python train.py --n_layer=9 --n_kv_head=10 --norm_eps=1e-06 --positions="rope" --tie_embeddings=false --init="uniform" --init_std_qkv=0.0203 --init_std_o=0.00478 --lr=0.000673 --beta1=0.9 --schedule="wsd" --decay_shape="exp" --seq_len=1024 --doc_mask=true
Each number is 128 + 24 x the weight over its row's rms, rounded and kept within 0 to 255. Layers, rows and columns count from 0. The size above them is the row's rms in percent of the matrix's.

# layer 2 MLP down (transposed), 1728x640, rms 0.0338, rows 1227-1240, columns 160-239
size [100 103 104  96 102 100  97  99  98  96  98  82 103  97]
[[113 146 124 100  79 106 130 111 140 156 112 170 144 142 112 121 108 120  94  95  96 148 162 154 166 108  99 121 119 117 139 116 147 159 135 107 132  90  93 115 161 127 127 148 118 137 118  96 122 124 204 113 116 101  72 140 109 142  88 163 161 144 128 128 131 127 127 136  94 143 144 141 124 104 144 153 127 169 118  90]
 [142 134 118 153 179 136 137 124 118 155 114 154 112 132 167 130 132  94 115 139 145 122  99 132 124 139 139 138 111 104 125 162 148 136 126 116 102 110 124 167 156 148 123 123 142 118 154 112 144 109  85  94 151 124 111 121 128  94 132 124 116 116 139 115 160 144 149 145 140 174 140 143  62 124 103  65 115 144 151 139]
 [162 144  96 123 146 114 144  92 135 113 101 133 100 143 183  61  80 137 141 102 108 174 165 105 138 112 164  98  72 163 117 115 167 140 111 153 130 113 129 105 113 116 116 168 153  90 124 164 144  94 140 132 118 137 112 126  93 103 108 157 127 126 137 142 139 148  96  62 141 102 133 160  97 129  91 104  90  97 132 131]
 [107 113 124 110 127 144 121 137 155 126 124 109  98 105 148 177 130 101 134  79 139 146 146 133 112 129 133  98 146 119 203 132 125 131 114  66 153 124 101 117 145 145  90  89 101 102 132  82 156 149 127 119 152 127 118 172 142  85 120 115  88 140 118 128 124 120 126 104 157 182 171 150 102  83 115 171 112 109 131 187]
 [111  90 157 119  94 126 134 115  93 138 112 134 113 157 138 121 108 115 138 147 146 126 133 155 170 123 120 146 115 121 161 122 128 131 168 127 118 119 156 142 116 109 120 164 120 111 156 134 117 114  95 139  75 125  79 143 157 115 122  79  87 130 125 147 134 110 110 128 145  85 143 166  90 158 121 122 132 117 140 132]
 [135 118 174 198 143 107  96 125 123 144 141  85 126 135 140 104 116 131 122 121 109 168 127 104 179 137 133 135 117 126  76 186 102 115 117 178  96 132 126 135 114 128 120 125  93  85  92 104 123 181 157 146 131  42 106 156 103 124 128 153 195 157 165 113 162 113 101 160  99 121 166  92 111 127 139 159 107 157 135 106]
 [120 101  85 132 104 139 123 105 153 112 141 121 100 108 116 138 128 128  90 125 170 150 118 130  99 166 130  70 134  84  98  91 137 131 166 105 113  67 130 102  79 134 100 140 116 163 140 120 105 126 176  83 152 150 118  93 146 113 172 102  92 127 168 130 133 100  95 138 148 102  80  65 172 144 120 134 135 132 113 116]
 [125 115 120 101 111 110 132  84 161 159 146  92 109 145 107 124 133 144  88 100 127 123 170 126 134 119 117  90 107 153 102 147 123 133 138 113 115 143 129  93 125 156 102 149 142 116 136 115 122 111 132 171 106 132 151 164 153 119 143 113 114 117 123 146  97 130 122 148 131 126 124 144 116 113 122 132 139  97  75  86]
 [136 143 130 172 142 135 116  99 109 104 121 119 118 123 125 102 142 137 154  81 136 161 137 180 131  92 117 139 172 124 121 150 123 130 182 136 110 144  96 110 138  99 121  89  79 141 132 133 130  81 153 106 102 141 130 116 141 117 156 148 132 144  80 112 154 124 153 122 144 109 148 160 104  83 126 128 136 140 158 126]
 [119 120 140 118 126 120  96 122 117 139 154 143 129  73 146 159 130  98  94  91  87 133 102  88 114 127 156 133 108 180 140  88  86 133 161 139  96 160 150 166 109 133 143 115 136 138 151 118 101  97 127 145 141 139 133 123 126 117 133 136 146 137  81  82 138 124 143 118 108 139 120  87 174 126 125  92 108 151 103 123]
 [183 118 161 126 125 138 145 137 111 143 110 124 132 137 143 110 118 145 150 121 137 103 108  93 150 129 162 138 121  96 143 160 159 121 102 172 132 121 119 156 129 176 133  94 122 111  94 143 138 117 107 125 120  98 138 139  99 143 112 140 115 133  89 118 115 159 128 168 191 111 100 162 132 138 158 163 164 160 115 169]
 [149 108 133 131 160 111 159  97 141 170 139 148  86  76 104 146 155 111 146 144 109 136 136 118 105 146 161  87 109 112 142 117 125 109 123 107 130 131 164 143 101 154 116 140  86 156 145 154 109 153 151 111 102 124 132 141 138 146 108 105 103 137  88 130 150 156 127  80 135 103 186 170 105 119 130 136 120 114  87 128]
 [116 152 143 120 145 112 119  76 147 138 110 116 117 168 114 134 153 116 110 150 172  87 112 100 110 176 141 135 117 134 141 112 130 157 133 107  99  77 132 132 124 174 150 120 157  98 151  93  86 137 118  97 119  95 123 137 124 126 121 137 126  86 157 114 125  93 141  67 131 112 139 124 167 133 173 126 127 168 136 110]
 [156 131  88  96 143 106 168  76  98 166 145 173 138 104 164 129  98 121 154 136 142 129 136 108 111 136 111  92 138  91 133 124 127 142 111  95 137 105 108 127  96  83 130 148 117  80 131 137 129 117 141 145 102  81 140 124 160 119 142  84 105 204 134 123 161 117 166 136 160 110  94 147 109 126  94 123 138 133 113 122]]
# layer 2 MLP gate, 1728x640, rms 0.038, rows 1228-1240, columns 160-239
size [104 103  92  99 100  99 101  97  96 102 103 103  96]
[[104 102 143  63 108 151  97 150 108 149 151 157  82  96  98 152 132 121 129  98  90 133 114 147 130 144 100 151 158 112  92 104  90 136 134  83 107 113 128 143 116 110 107  93 131 137 125 171 153 144 154 122 106 127 111 157 129 127 103 137 110 103 124 117 133 138 161 167  90 151 125  89 111  77  67 181  82 115 109 165]
 [140  97 137 139 111  88 129 117 131 138 148 148 125  96 122 144 147 127 154 146 113 122  97  92 148  91 114 148 135 128 156 128  87 113 135 167 138 106 101 111 106 141 139 126 149 101 100 164 142 152 106 165 107 139 116 145  86 111 162 189 119  97  74 114 142 134 126 146 107 112 162 104 118  86 142 126  97 153 108 112]
 [124 142 163 137  78 183 136 144 136 125 132  88 141 140 114 152 170 119 120 138 168 138 126 180 134 123 120 146 115  97 135 107 136 141 113 172 138 173 130 132 114 141 115 109 115 103 125 130 125  98 105 148 133 154 130  98 147  78 131 176 146 112  99  75 117 144 112  96 130 104 141 114 133 107 131 186 152 132 108 124]
 [106 112 168  85 132 169 126 163 142 140 114 120 108 108 119 153 108 111 165 157 167 128 145 147  68 126 119 166 145 139 127 142 164 128 116  89 117 112 121 108 105 129 118  95 131 148 171 178 169 127  81 115 135 197  91 117 121  91 132 111 107 126 149 144 156 148 131 102 102 112 107 119 143  78  84 116  95 117 148 142]
 [113  79 153 141 107 122 118 148 131 161 119 147 116 148 142 154 166 157 128 104 121 108 119 153 174 164  87 134 143 139 133 132 104 119 121 172 146 126 143  96 110 151 130 119  84 102  85 160  83 127  97 148 156 106 132 140 124 115 163 113 133 113 130 123 111 129 128  82 105 131 165 145 180 121 135 121  88 106 158 106]
 [140 105 110 105 135 116 161 136 108 147 102 112 195 136 204 136 121 159 136  91 111 154 132 126 123 121  89 125 105 146 117 127 107  96  93  82 109 102 123 145  92 130 172 134 122 126 137 132 111 160 118 172 155  62 107 119  83 159 104  96 118 143 116 103 100 143 132  91 108 103 128 155 127 143 119 123  87 136 158 122]
 [136 132 127 132 128 112 118 104 143 145 169 143 103  98  94 154 128 126  83 157 112 142 162 154 150 145 118 116 157 153 102 150 143 138 142 172 109 139 146 112 104 102 117 101 145 111 149 112 142 145 166 165 136 108 144 105 108 164 113  91 137 129 112 155 116  83 114 164  94 140 142 122 139 105  98 161 169 148 110 153]
 [ 96 135 105 104 124 131 124 116 113 122 172 159 159 108 149  81 125 139 115 117 138 157 108 132 131 153  77 105  96 141 138 125  87 118 108 129 139 115 141 136 118  90 169 145 172 175 114 134 101 142 126  99 151 140 151 112 113 104 114 135  70 139 106 156 162 144 148 110 164 127 116 148 167 145 119 145 112 158  99 102]
 [137 118 137 111 155 122 105 131  95 146 144 138 108 163 155 131  96 119 104 102 116 155 122 103 126 138 114 128  77 185 128 125 109 152  78 131 113  97 113  89 128 119 127 124 144 147 134  97 123 104 117 138 101 127 172 129 102 106 168 104 186 134 115 111 144 145 102 113 105 139 136  99 152 120 132 148 149 145 157 142]
 [144 138 115  98 111 132 108 109 163  79 153 148 170 130 107 123 118 130 119 135 107 123 135 164 139 117 104 161 146 146 102 129 131 158 154 126 126  93 142 187 148 125 111  76  93 138 119 104 127 161 146 151 101 127 111 123 109 112  98 181 111 141 145 145 128 130 116  95 117 111 112  89 114 110 102  60 125 145 125  81]
 [127 180 146 111 115 125 122 128 139 170 112 113 159 105  82  71 160 127 141 136 126 133 125  95  94 151  69  79 123 124 136 143 124 124 149 175 119 125 109 134 136 149  97 169  77 184 147 152  99 127 121 118  77  98 121 128 139 123 153 147  84 133 109 145 138 135 158 117  99 112 174 135 137 168 133 115 116 112 127 173]
 [127 130 125  91 129 112 137 171 144 119 113 116  97  74 125 135 118 112 141 185  95 164  92 144  98 127 120 152 150 151 131 112 118  69 102 132  95 123 125 130 149 143 109 145 140 144 152  81 181 124 101 123 116 132 144 139 131 112 126 158  89 169 114 129 160 128  99 159 140 144 184 104 143  97 123 156 114 145 104 155]
 [125 150 161 124 147 122 127 159 115  76 109 139 114  91 155 113 161 124 103 166  97 138 113 137 168 146 159 123 153 124 133  82 111 125 158 157 132 184 102 156 182 125 153 102 135 102 121 102  79 140 161 122 159 114 139 155 117 127 153 119 172 128 135 140 132 170 170 102  89 164 174 138 110 150  98 182 110 115 117 125]]
# layer 2 MLP up, 1728x640, rms 0.0371, rows 1228-1240, columns 160-239
size [103 104  95 100  99  96  99  99  93  98  95 104  94]
[[143 101 117 104 124 121 118  70 114 129 151 133  91  99 150 153 164 147 115 142 138 104 111 141 139 122 147 111  90 123 125 174 132  98 122 151 120 106 138 181  85 126 150 150 128 119 103  91 158 102  75 150 139 157 102  91 171  90 176  74 136 176 113 126 120 169 127 103 178 147 127 148 127  86 136 136 118 141 177 133]
 [165 140 122 129  89 149  80 142 116 136 102  95 123 127 137 101 135 140  94 136 152 127 110 114 109 146 112 129 135 137  86 151  81 124 125 126 113 103 127 145 123 137 144 112 204  75 119 146  91 110 112 114 135 122 184  91 106 136 144 105 164 144 112  96 156 141 164  79 120 125 125 119 118 117 113  98 153  77 137 134]
 [126 129 139 155 128 108 119  76 135  93 141 119 150 109 133 115 154 160 171 159  97 136 106 134 183 123 137 120 154 127  65  97 120 143 134 130 144 143 142 103  98 124  92 173 156 107 117 127 131 131 121 169 146 132 153 112 107 160 119 123 128 122 159 120 113 137 137 117 159 132  91 159 142 136 163 114 142 136 129  63]
 [123 153 114 151 153 123 130 131  95 116 109 102 137 129 137 100 137 136 124 119 118 123 122 111 111 157 155 120 127  94 123 102 149 154 118 118 167 137 134 127 116 188 126 118 114  76 171 122 131 145 104  94  87 125 121 115 102  94 123 153  72 130 135 157 150 142 118 146 135  85 128 103 163 149 151 109 106  95 187  82]
 [148 129 116 128 125 150 133  76  65 157 185  88 114 157 168 109 111 105 133 107  93 138  92 116  97 135 119 106 118 137 111 170  80 118 100 130 153 145 142 104 100 105 157 111 136  92 136 128 108 111 179 127 113  98 178 139 111 146 109 161 125 124 178 181 106 149 162 143 176 160 128 129 127 143  90 136 140 144 129 165]
 [183 113 135 105  93 110 147 142 120 191 137 153 148 135  97 139 115 123  86 138 172 147 141 123  87 137 134 130 168 133 117 132 108 135 106 148 134  62 128  87 143 130 166 114 130 129 123 125  97 139 125 123 171  82 133 110 126 140 140  80 142 106 124  96 148 143 173 101 137 156 163 130 155 148  99 158 108  87 152 158]
 [117 109 153 121 105 140 101 104 133  94  93 109  96 120 122 145 129  99 135 121 117 100  89  59 127 123 152 163 150 112 124 183 113 155 132 121 140 135  89 100 121 164  91 150 153 139 121  81 139 156  89 103 109 155 113 113 181 102 116 112  99 132 145 156  91 117 165 154 116 144 118 178 160 134 129 142 136  94 149 135]
 [132  85 109 158 119 124 140 147 124 131  87 121 140  97 168 101 132 109 177  92 126 114 146 142 134 132 154 133 115  94 110  77 129 132 138 196 115 150 170 134 122 152 154 153 147  97 115 137 116 164 104 139 112 168 150 157 132  80 177 146 110 114  73 142 128 149  80  95 131 107 139 141 140 119 158 131 120 112  96  93]
 [147 114 100 109 169 113  96 138 117 163 145 151 114 128 131 102  87 169 122 119 108 126  84 164 167 142 102 155 126 155 121 142 141 173  86 108 138  94 129  68 100 141  90 156 145 179 119 134 150 189 127 139 164 132 118 142  74 116 161 134  87 109 131 120 110 126 156 168 119 128 154 111 143 149 126  96 130 141 142 142]
 [107 125 143 122 164 149 122 128 148 130  93 132 167 153 164 131 163 141  94 109  90 105 151 182 153 103 135 158 145 109 102 119 144 197 159 147 117 113 169 107  90 124  92 154 121 156 104 107 124 141  89  87 141 114 106 142 112 138  93 153 144 127 165  80 109 116  97 203 113 107  84 116 117 151 105 135 163 158 160 121]
 [117 114 112  93 123 152 139 112 119 101 135 123 128 133 132  96 122 103 122 118 139 125 146 181 126 154 106 135 123 128 126 137 107 141 122 140 139  85 159  92 100 102 116 119 170  72 139 109 133 107 132 132 181 130 119  99 121 130 158 122 139 126 137 101  99 132 116 167 132 133  59  87 110 150 130 123 159 130 139  87]
 [ 93 135 105 161 140 110 111 133  75 133  98 121 118 114  75 119 115 103 131 139 126 156 126 127 163 179 125  90 155 162 113 109 136 117 163 153 101 116 125 151 165 119 119 146 147  59 176 105 139 145 107 136 155 127 115  77 113 135 168 165 120 152 126 109 162  85  97 132 171 127  99 122 136 100 134 145 153 108 113 138]
 [154 159 153 129 151  96 133 150 133 110 144 105  90 143 136 149 112 128 144 140 111 153 140 155 153 106 135 138 147 116 122 146 119  93 134 103 102 114 136 134 135  77 149 169 123  96  95 150 141 110 140  99 133 170 140  91 147 131 104 128 151 152  74 122 145 141 162 134 139 114 125 128 128 118 129 122 106  95 126 114]]